config.toml
head_dim = 128
norm = "layernorm"
norm_place = "pre"
positions = "learned"
qk_norm = false
bias = "none"
tie_embeddings = true
init = "normal"
optimizer = "muon_hyperball"
lr_mult_qkv = 0.5
lr_head = 0.00479
final_lr_fraction = 0.05
batch_tokens = [65536, 131072, 196608]
steps = 8053
dataset = "wikipedia_en"
Each number is 500 + 50 x the weight over the matrix's rms, rounded and kept within 0 to 999. Layers, rows and columns count from 0. Numbers have three digits each.

# o: layer 5 attention output (transposed), 896x896, rms 0.0216, rows 674-698, columns 128-255
# v: layer 5 attention value, 896x896, rms 0.0174, rows 675-698, columns 128-255
o674:485513472464471464536498575457458521468447554457522556397566561469498514325531525464568624505590490524524549504493482476501675519450541539496630523541444530513581483432526515521501505571481533532456580482510454517501585530519512405517427538554524472474504449522459428577532543533576542496498609461515551551501587567456557518495529551448448478474422446451543480538515505578436471422496
v675:483470463570522487420539455531543543467467507413454523546500556585447569535449515499527456486449500432531558512526577532557453504501489529478458501486542521482533553525435409455397443443414523527541469550538473502523441561448493501471407508496452469447548594548475505438512576471497501536500516539499482441490530509516472522478447654481435515515433474541532537515561444541491492571550
o675:515513497483604455567517500492514407421522438578477535476568436499483585487510509535490442485399509452469561502515494444466477517469497504410514573456492507465506469541510472424515515612388522472443573511483503399629576527509584511549489521591408415372532411543518489536499469567555496453474536596596505441473476441485581523474525490502550449524437512596453501459523523531531521564492
v676:476531535436505593537488448516494516493455598553513475456500505427431576505491514486457482506451524510424512498494432596534394476464470488449490540533420535527552540392460623475459439548525481515537588526601520526428570513536552478528486501491502470569452526540493519531488494533443507471500507477547543502529472508497459593530514581470413487499566483450463459466610473544500461471510
o676:486497548465430476460495464533527425549469474585510514533459609513544509485534519548434516444498436532509535545536550479563471620573425518532473429363446504541450464509455520518577500529423508561456498520454551427446632522471566539524597509538498490453458482479406483468441606423591409450508569421466438421489436462477505441487442548592442485475579536544480478470568485492469463514505
v677:414457509536436495426473577497519457487415529532581468453447496557442464526469515531473508536509506601450501555624496451473503481599471550536512478522519531455456510476519478549484507509488554517472452468546482511574477418461560544448438418522486470362494486507539466566517518482538517470488532576522441504451529519551487573511491512528418487603534528562418564554466544561526431540512
o677:502488531453528517481510483345496491487539579599569481441476510484522523407462469596542588481573437494585530515488506519529548486491457534526474445504506501525417499466590469517533429450448552548503533458528474545469467377542519437544405519578524559486456523396483492502487466502440563446544460463497468505444525470622423545540543517498477514497540337534523478561511516470472525459547
v678:375570472571473485354521449521459541529578533586494552415510520472457519487563532477397494535468551508543493502494447480421543470465469498439457530525485550501518461601530497576467441626464491520520467494522452493525478410488527495588449460465492378469502489370455436560477509543526460457500602559456496446471530551567464523557441508513398568524443539433517550520547502485487564508573
o678:563489575526535535535570513611515541571513500452465438509442442513583533523486541582551537496553444557519393456470468482545503417440412468413439456527537432493638522469512524548401443471490456460477523410501442498506569447444459442414516468507514474513541501453509543390526532415539552463466527485524452498542492599494430522445470464446581556598504474393481508521448440448489429557508
v679:454435483522448463509406414581505462372454469554579429523444498505486544500483435461555525631435514519475458527546592494531472553529528561590518485443601473487518480425517500522497499496530500531535472526453541568570473504467584469504530514507455482506438481473503501482520498487541503466527590552513531462543468482505458490449442583457419454379498423481423494533496440479458548620514
o679:573501485561598534542530499530497543407426514555578517450456507411454548485400498563500547511413394559449582504487508440429546534487483469541456563547455549444501463489463528520484469563443499510500508506421530513533544516546613501438544520510409466506558538447433471452496509516452437502554423464460499494534490453532496479491572475446537468501474589534465521475433573470466440558558
v680:490475476600519499441449499559548527541494479486598508529524536503421483527474479525570477502562483490465585496482448491532448513529490398554561555555453511502395528509529546590421529478502506567528420459509461508547478513507525427502519498476470421485483551524572430506493417520535436498443495506586492522500378571456468470542452475515401508453479531453524456482555577539460492557463
o680:420500516511521515473480441466594484525491422557515471572464465525497416535526520514478548386446534507503578392554547576471537413465505502451575481492551559565531492480408526540508560551424480568489442565458469383466467557591571489530533405478462449465519440524538617536486505507531511438494527441479510465442575467489394509505527494471515535477576510454490518467508529507519549620452
v681:479512450619441509524363502450435558533445400522463443439462528500529482571474504414538525467589541494445515376442575514507543462524527526462421551540530572481496474529539447490526446492519482495525520530450442538448510470444404549560525428558544558512445461454545436512500541557517498528436501476498501523478467522513523527475554441448542511416472500450495514451453531420506528626490
o681:494508551439583483495475566446440512461410480537455488526548389619490486449507528514446530503526606512515529444508598488468472479460482505434462485499546554491472559513472461469550592491472461513526464423520481560544483474455551573438515474536428536456434475493517490550473532508520500497478481495532490507502564469533441420445519582524446573551519495471513440522497553552592499448611
v682:432468488506542445509482459461468524494500497489621450582485489513482456420500514548491519562523472477540575459476462518513421460504460517523526492534582515507465535459501439520552465500431568553401479424511511453564600518479502448495582557467549588445550432466489573520417502501467532560354454495510470522468570541527503541540470469458502565442536448573521469459502521567470470486577
o682:434528560584455420393586492431485528535484514466418512493471461476410455471520530470530462533493502507478367482524440531463460522495384542477645419522560548516522578491527460437569592620446475523532590557561488489520470516548419441459440544536544437488447401512478466509438445410526488496402593451511630559529515540513443565474565536550453421453445499504466585531423471637459536398485
v683:515515503561525592479511485510508519422518483586415403613504464506469404628430515447458478529560481534541581492540424475485493415501427554489491505498448445523497432507423484587446565549530620498509453450544510446548519411409483516456585458545406475517415465510419464567557430510513471508563522575469487518481485513545457518489495504503481509454482514479442519474496559487543564464562
o683:451425482525428496479492541448516415408549515548451528444512484636473394522508432576579546529516503486521492578538421580491455476494451495588377513481440505598479571506471403588509525464540557483512523427558517494516487438564434461404448437423511520519477556492465429456530434529510457463552492591451532500564450504606416467460525556505488538471463499592529521516533567436522536499433
v684:523510480342415438449522422466442532429511388440516448498580436496475490505498415551447430530566496424460464485544450571524516504513531480494477498474486500399477526433535499513493507475475484516466459487501526481478488484461472530505510554503508572448522543455433495431558476481544485431511451567517512441507549502398558478465525494506595458477485433575521535455394480473449518509478
o684:447528551463573489444537483601544441561485537548493347486418445500575471458525535388486472546549544560527568536330519545523519528590462576466532512531470530494409562483526503558554590536477521537567470453516542554507463499530515456452574580472473550496475541466475525429501562543543456498477450496435564494475565525462509567561570496502464483506541467544546605592485565466436487456470
v685:467494499564476594476470523506439491511511576534528447511420419448499476448494458453541461562445486417599499502506473464514399571531536518477523539445487527524442551541540487490509428497511542516526547542498544482510493484531419442478538486512415511565451454443452580541486527467470532456503608522465515515409458487483450463547468521541474425512531527513499450493551497456490435513502
o685:427503440431543623508517521488616554454480541504458496450449343449418471521523387562539518473445493496564417552563465507492547438508474476479428439534443455456581568457431482488452448466476446528485496514494467489503488481446492562537528551446407475525497515550542625422448547566452493521530552547508484518569548443515502484548481478529490497534425457518440448529538558550550499504385
v686:522473489466508412559431500490474485482528460422429517378509517486497500544506540514509489446552606498546495510350412524514466489511468534498582458463500528608459504548505483529515479461520465461515486488534553457524463468472492544470491504430535472508497532542513517566482533524445478525514494489494513465512513505563563470524522522532530523522524426512561517515482623502465494433439
o686:394419483496512553548434552450420596466503485502540542528542598512553481525460496441523439479511523557402440512563545494446508483552529487461576587565470492506521394542477541506515479459541516504545501448480523438546541558479563504466495499453565497577502482581541515478587482609519481453498512458539461568522485559524536456508438559547540509447474469518580502491434406494474504450487
v687:520568596540595559412476480475501497462549503473460461468500449499460508506384504468586446515414427515536462470482460539534502536571518462470477484494455552444485475452533434480464591472520515519513451487539519543533523433466498513527473585514466457520526497559508558510538534435450504436530468515508449515425559472479544471567504511424517506472525475474512542508568476468506557453497
o687:576514519533521529520556543515567460441488410458441495446471490498409414488425511509485456487491460377547494496451472468434512497403462528487525566620516535532514462529493532469502495489507574476432513464460526436551504502446550531474560523545381471530434533421544588511493555556564528522418538413485573527526417483556540538480534495499573538579587454581402428424421563441612473474481
v688:489500523505468518511529507603446603532499570483413581506445625567485511534547472545515395526535469420404450329519539445484467448522517513467488474525503605525519529492435508553510522518600404529486497575525513449476460514537595605490514499521509421466458532586481437540466548429505528484447512472508440514572558429513463524573553447389479427496531462525394537438487527507513475464584
o688:454513469550564452440423554520524491500588467451535472493496592514556477458542481441483457582498458535561508579422537570488478540540505534492433488499435508539516564528476380443446527452408539520467436483555459495433560576532449515470477481489499536521500448511517609494546510475514501443516414510480483571620477456539497501564563536526475565461490515523574462525509561557465546461608
v689:504516544533467542415475447497515566409439507494453485517464545489591547473457470450494496533390472447597554443473547477565437535477494459541535578547600498491466425488531473528405499574563515512521553475511546502512441499449490539587479489512464503470476494527505616484564510402515587456450561461435497411584496541452620521438528527458470516519548475531539549463482548440484523550426
o689:449490466482526431562557562431599482571479407425561505416449511427492471516524492497464472608413607465454491433461562481497526426478403460607502540482472543473487475572457388478556532562545511542553460399424524422542445479549513601437499432476557462441471463393529541527479535490464516561529479486524451441481497654531510364498597524507555535614443461499487437483507561534481492454482
v690:425552507454523590453438465403555513475431523489529499509441394508515541568543575467510534506430512516510549491512506493502435588513462529518432492569557504560526534497451507542424498478495571544502418526380432501472426491474571517492497474559442430491560565592441441465459539557559521587454501410502518499526473558483492397503540617470448437551514474583451490510494504585469517581471
o690:475504558517429522478427545532531551442498384540587555519581468378418523576543485605481573522466552533529480507540522492523404444398489558481427513457457495530500496518491462458451512471418490523442539503474531596486490449602511510557460442587409509500509438466482478426517538417492406545520422463549461483521452510439500569503559543447409442369525559443398440479554489488549420539563
v691:519462572626418400540447473433554440544513474478534532386528571588494484444446499491491511624578507621512485479481460567443594481539509410496531472484495489418469541478576463469523492518549493500496489476449509524467470462510483531545567525542478481502446450509516499549423519529424496464536476480560519539404474518500496558434539482542574486535543479443519515569529601579460405512497
o691:598448567554444492526507467482498463566521488556552467526484465519377464398451505493490562545465513498485472413486577566456499457509470482476520429538490509500395568484473506597463501564518487443587459490590441488523560501490475492461505649523471502543523577508437539482368521447415504509503603500437471553495375542439546530448587567480493508484444519509435429557510479519467482451514
v692:506497461557426534510439503509465484503470545527490433546542445527497434489463585477539494541488565537511541487469518511509523515476451424431505562500420528437461476387453538470550534489495393528459481453480521499515483523566504466442550465472459452451511554492521523493490526525608531497523485468474462519493510503466508568509497508434530522450454475451448401436503501580511560501492
o692:520424495477569401485435436544504574432441515532432458485492529516509508555403536532541482515511546468529456473525527527512510490517587473475505436527428484554547480493585431515457527455532489477592484439525514531461517545535460491523528516485492471507485480579552421500481463496456546488551482509445457473498588611461525516466483463535438496493474459538454546439502546497477418527431
v693:523554568561483452555505499512575520485527482490531469501507562491508490485602448488532396495422570479505492468546465547472519499460443535459465480483502450554480540535522426546484463465581562578481511479540442492511483475601494509447575436530427430523529433418457500578478536499498523438579496401572491510508523514519484496581505495544512463491499569499383531539519483490507435495478
o693:569554448425524497519538585449528424367446434461489525423571490580549531456450462578496486480505418412498492465554535553436583547519510484453500577456476474536565559424469537505514512414401467524457517452574523486422521541499458539529494403479536540488416456511496473420461562535540468469472511392413484492498575448525470388548574413434465525439432479626472425435451445484548388465482
v694:395553451483520503561540409426518492633438544467524571573425484559650466584518518491543514510451436538473524504481470472483474506526499586549429506493579470530496506511574454490579523534453443536578453476518496498461500452474501560500433500494477542507542424529489527482522436444437613538461466478532575523503511495514529509515421468530612490498492501505453480537526537513451562513537
o694:506475504461548465574530573487461522472535494427555556423450563468521450447560505496496473528557454566486473479582504533545460530460477534516509424471584488441520635519512468404454429475488487438528509645451551491480554488523496523457500498602555471523482491499558578461534556434471495466440455493510443490496452523477594507471492426521591589509456497530478372490507548546577580539426
v695:487510448526353604557559478496506465472574531460439583557474514504500513432484495481473530459449487500500506521396394467518565466513463534541524460452543469547459512450454471520555493509468417468578524548546499509515513501520496537495503443425451570512487509485462539568454524521490467479466525451557449529469442497501503505512476431484512536512515509521539536496478532520489463460538
o695:519442535559465508565449511469452485497510407472542560428537432492536465563482507478515563506466460524457439465490504425505470527497482424391498460482497437448475466514540468480496437585478446588482529480388513562479495526537441561590530445473451553609515573558390464479602515554453529432489555557540513496522476494446511515511347559461501482510507521499420487484517424556391456555484
v696:495539404472522499432424508551469450556501489483540490583531472541482454534475540484438475403494468529564479419477510516470462498450543475508495512535560490454440585490426513488514534443464532485498410552531515538522549475524496529435530487521455391574595437508434474540478521488513493528543553535524510520483454494491515501552505475541466462506474545477451583510412510448454488534490
o696:557572432526535448494469496493564524517492551510493570459531431454462569523540478475551540507449462520466563520447505466452458492490548472501460559513577552539524608471516492506543423465532398508580463435502527466502516460532440484521426520553503399536539510436584462533450581564509572539548554550524543539612451512558530521504640513501589442557479468532528468464491486454552503515475
v697:484494505437576597540527478484558470502390586502445411527511528561500536438560512561581490501544478492430525599525510565474514451533486476530518457479576447494504538487425522626430535603511495480471421444375524486527496398499510501449452537521487534436466558512541541574534571482540454545499540529473486507410566490447432573460464515572462545486483531458578473445542509447556473479626
o697:600486491505560582476550441443479511511453508570498517512483463369569510449523507552476475565495437447450545466430600522498508443416481495518455513511551549385549471427417499495434540559583447528631500510506384493392600464490435522583521531559465516538485466516495527500356574496479547575468491466539516479502505507452491544536471469541494528446414530562577550456477539509565509504486
v698:567508486524482537492492582486558523529480503514487499519394597425464549500485554552540440544559497550445517430575466484522535488427444558506460439469460470585574542475489535489467469551489536435516572469462482446583432577507446475513586467475485505563531480402556491446594469416471550467498570572578423498495519398551550417457540460492455453495537546459533484545505476525513420513538
o698:536593487483549533547496514513530449487514594534522488470567510470480557436458576489451456506582495469464441412474537566517572554472466522524382504389428563459537515453504562543531540526495497522482499615487472531559565525527461456473481429531516487560417504560534582415539459516561549348597515566475520426538497458442501548534495492509489485540474477404526598535452550490479505513522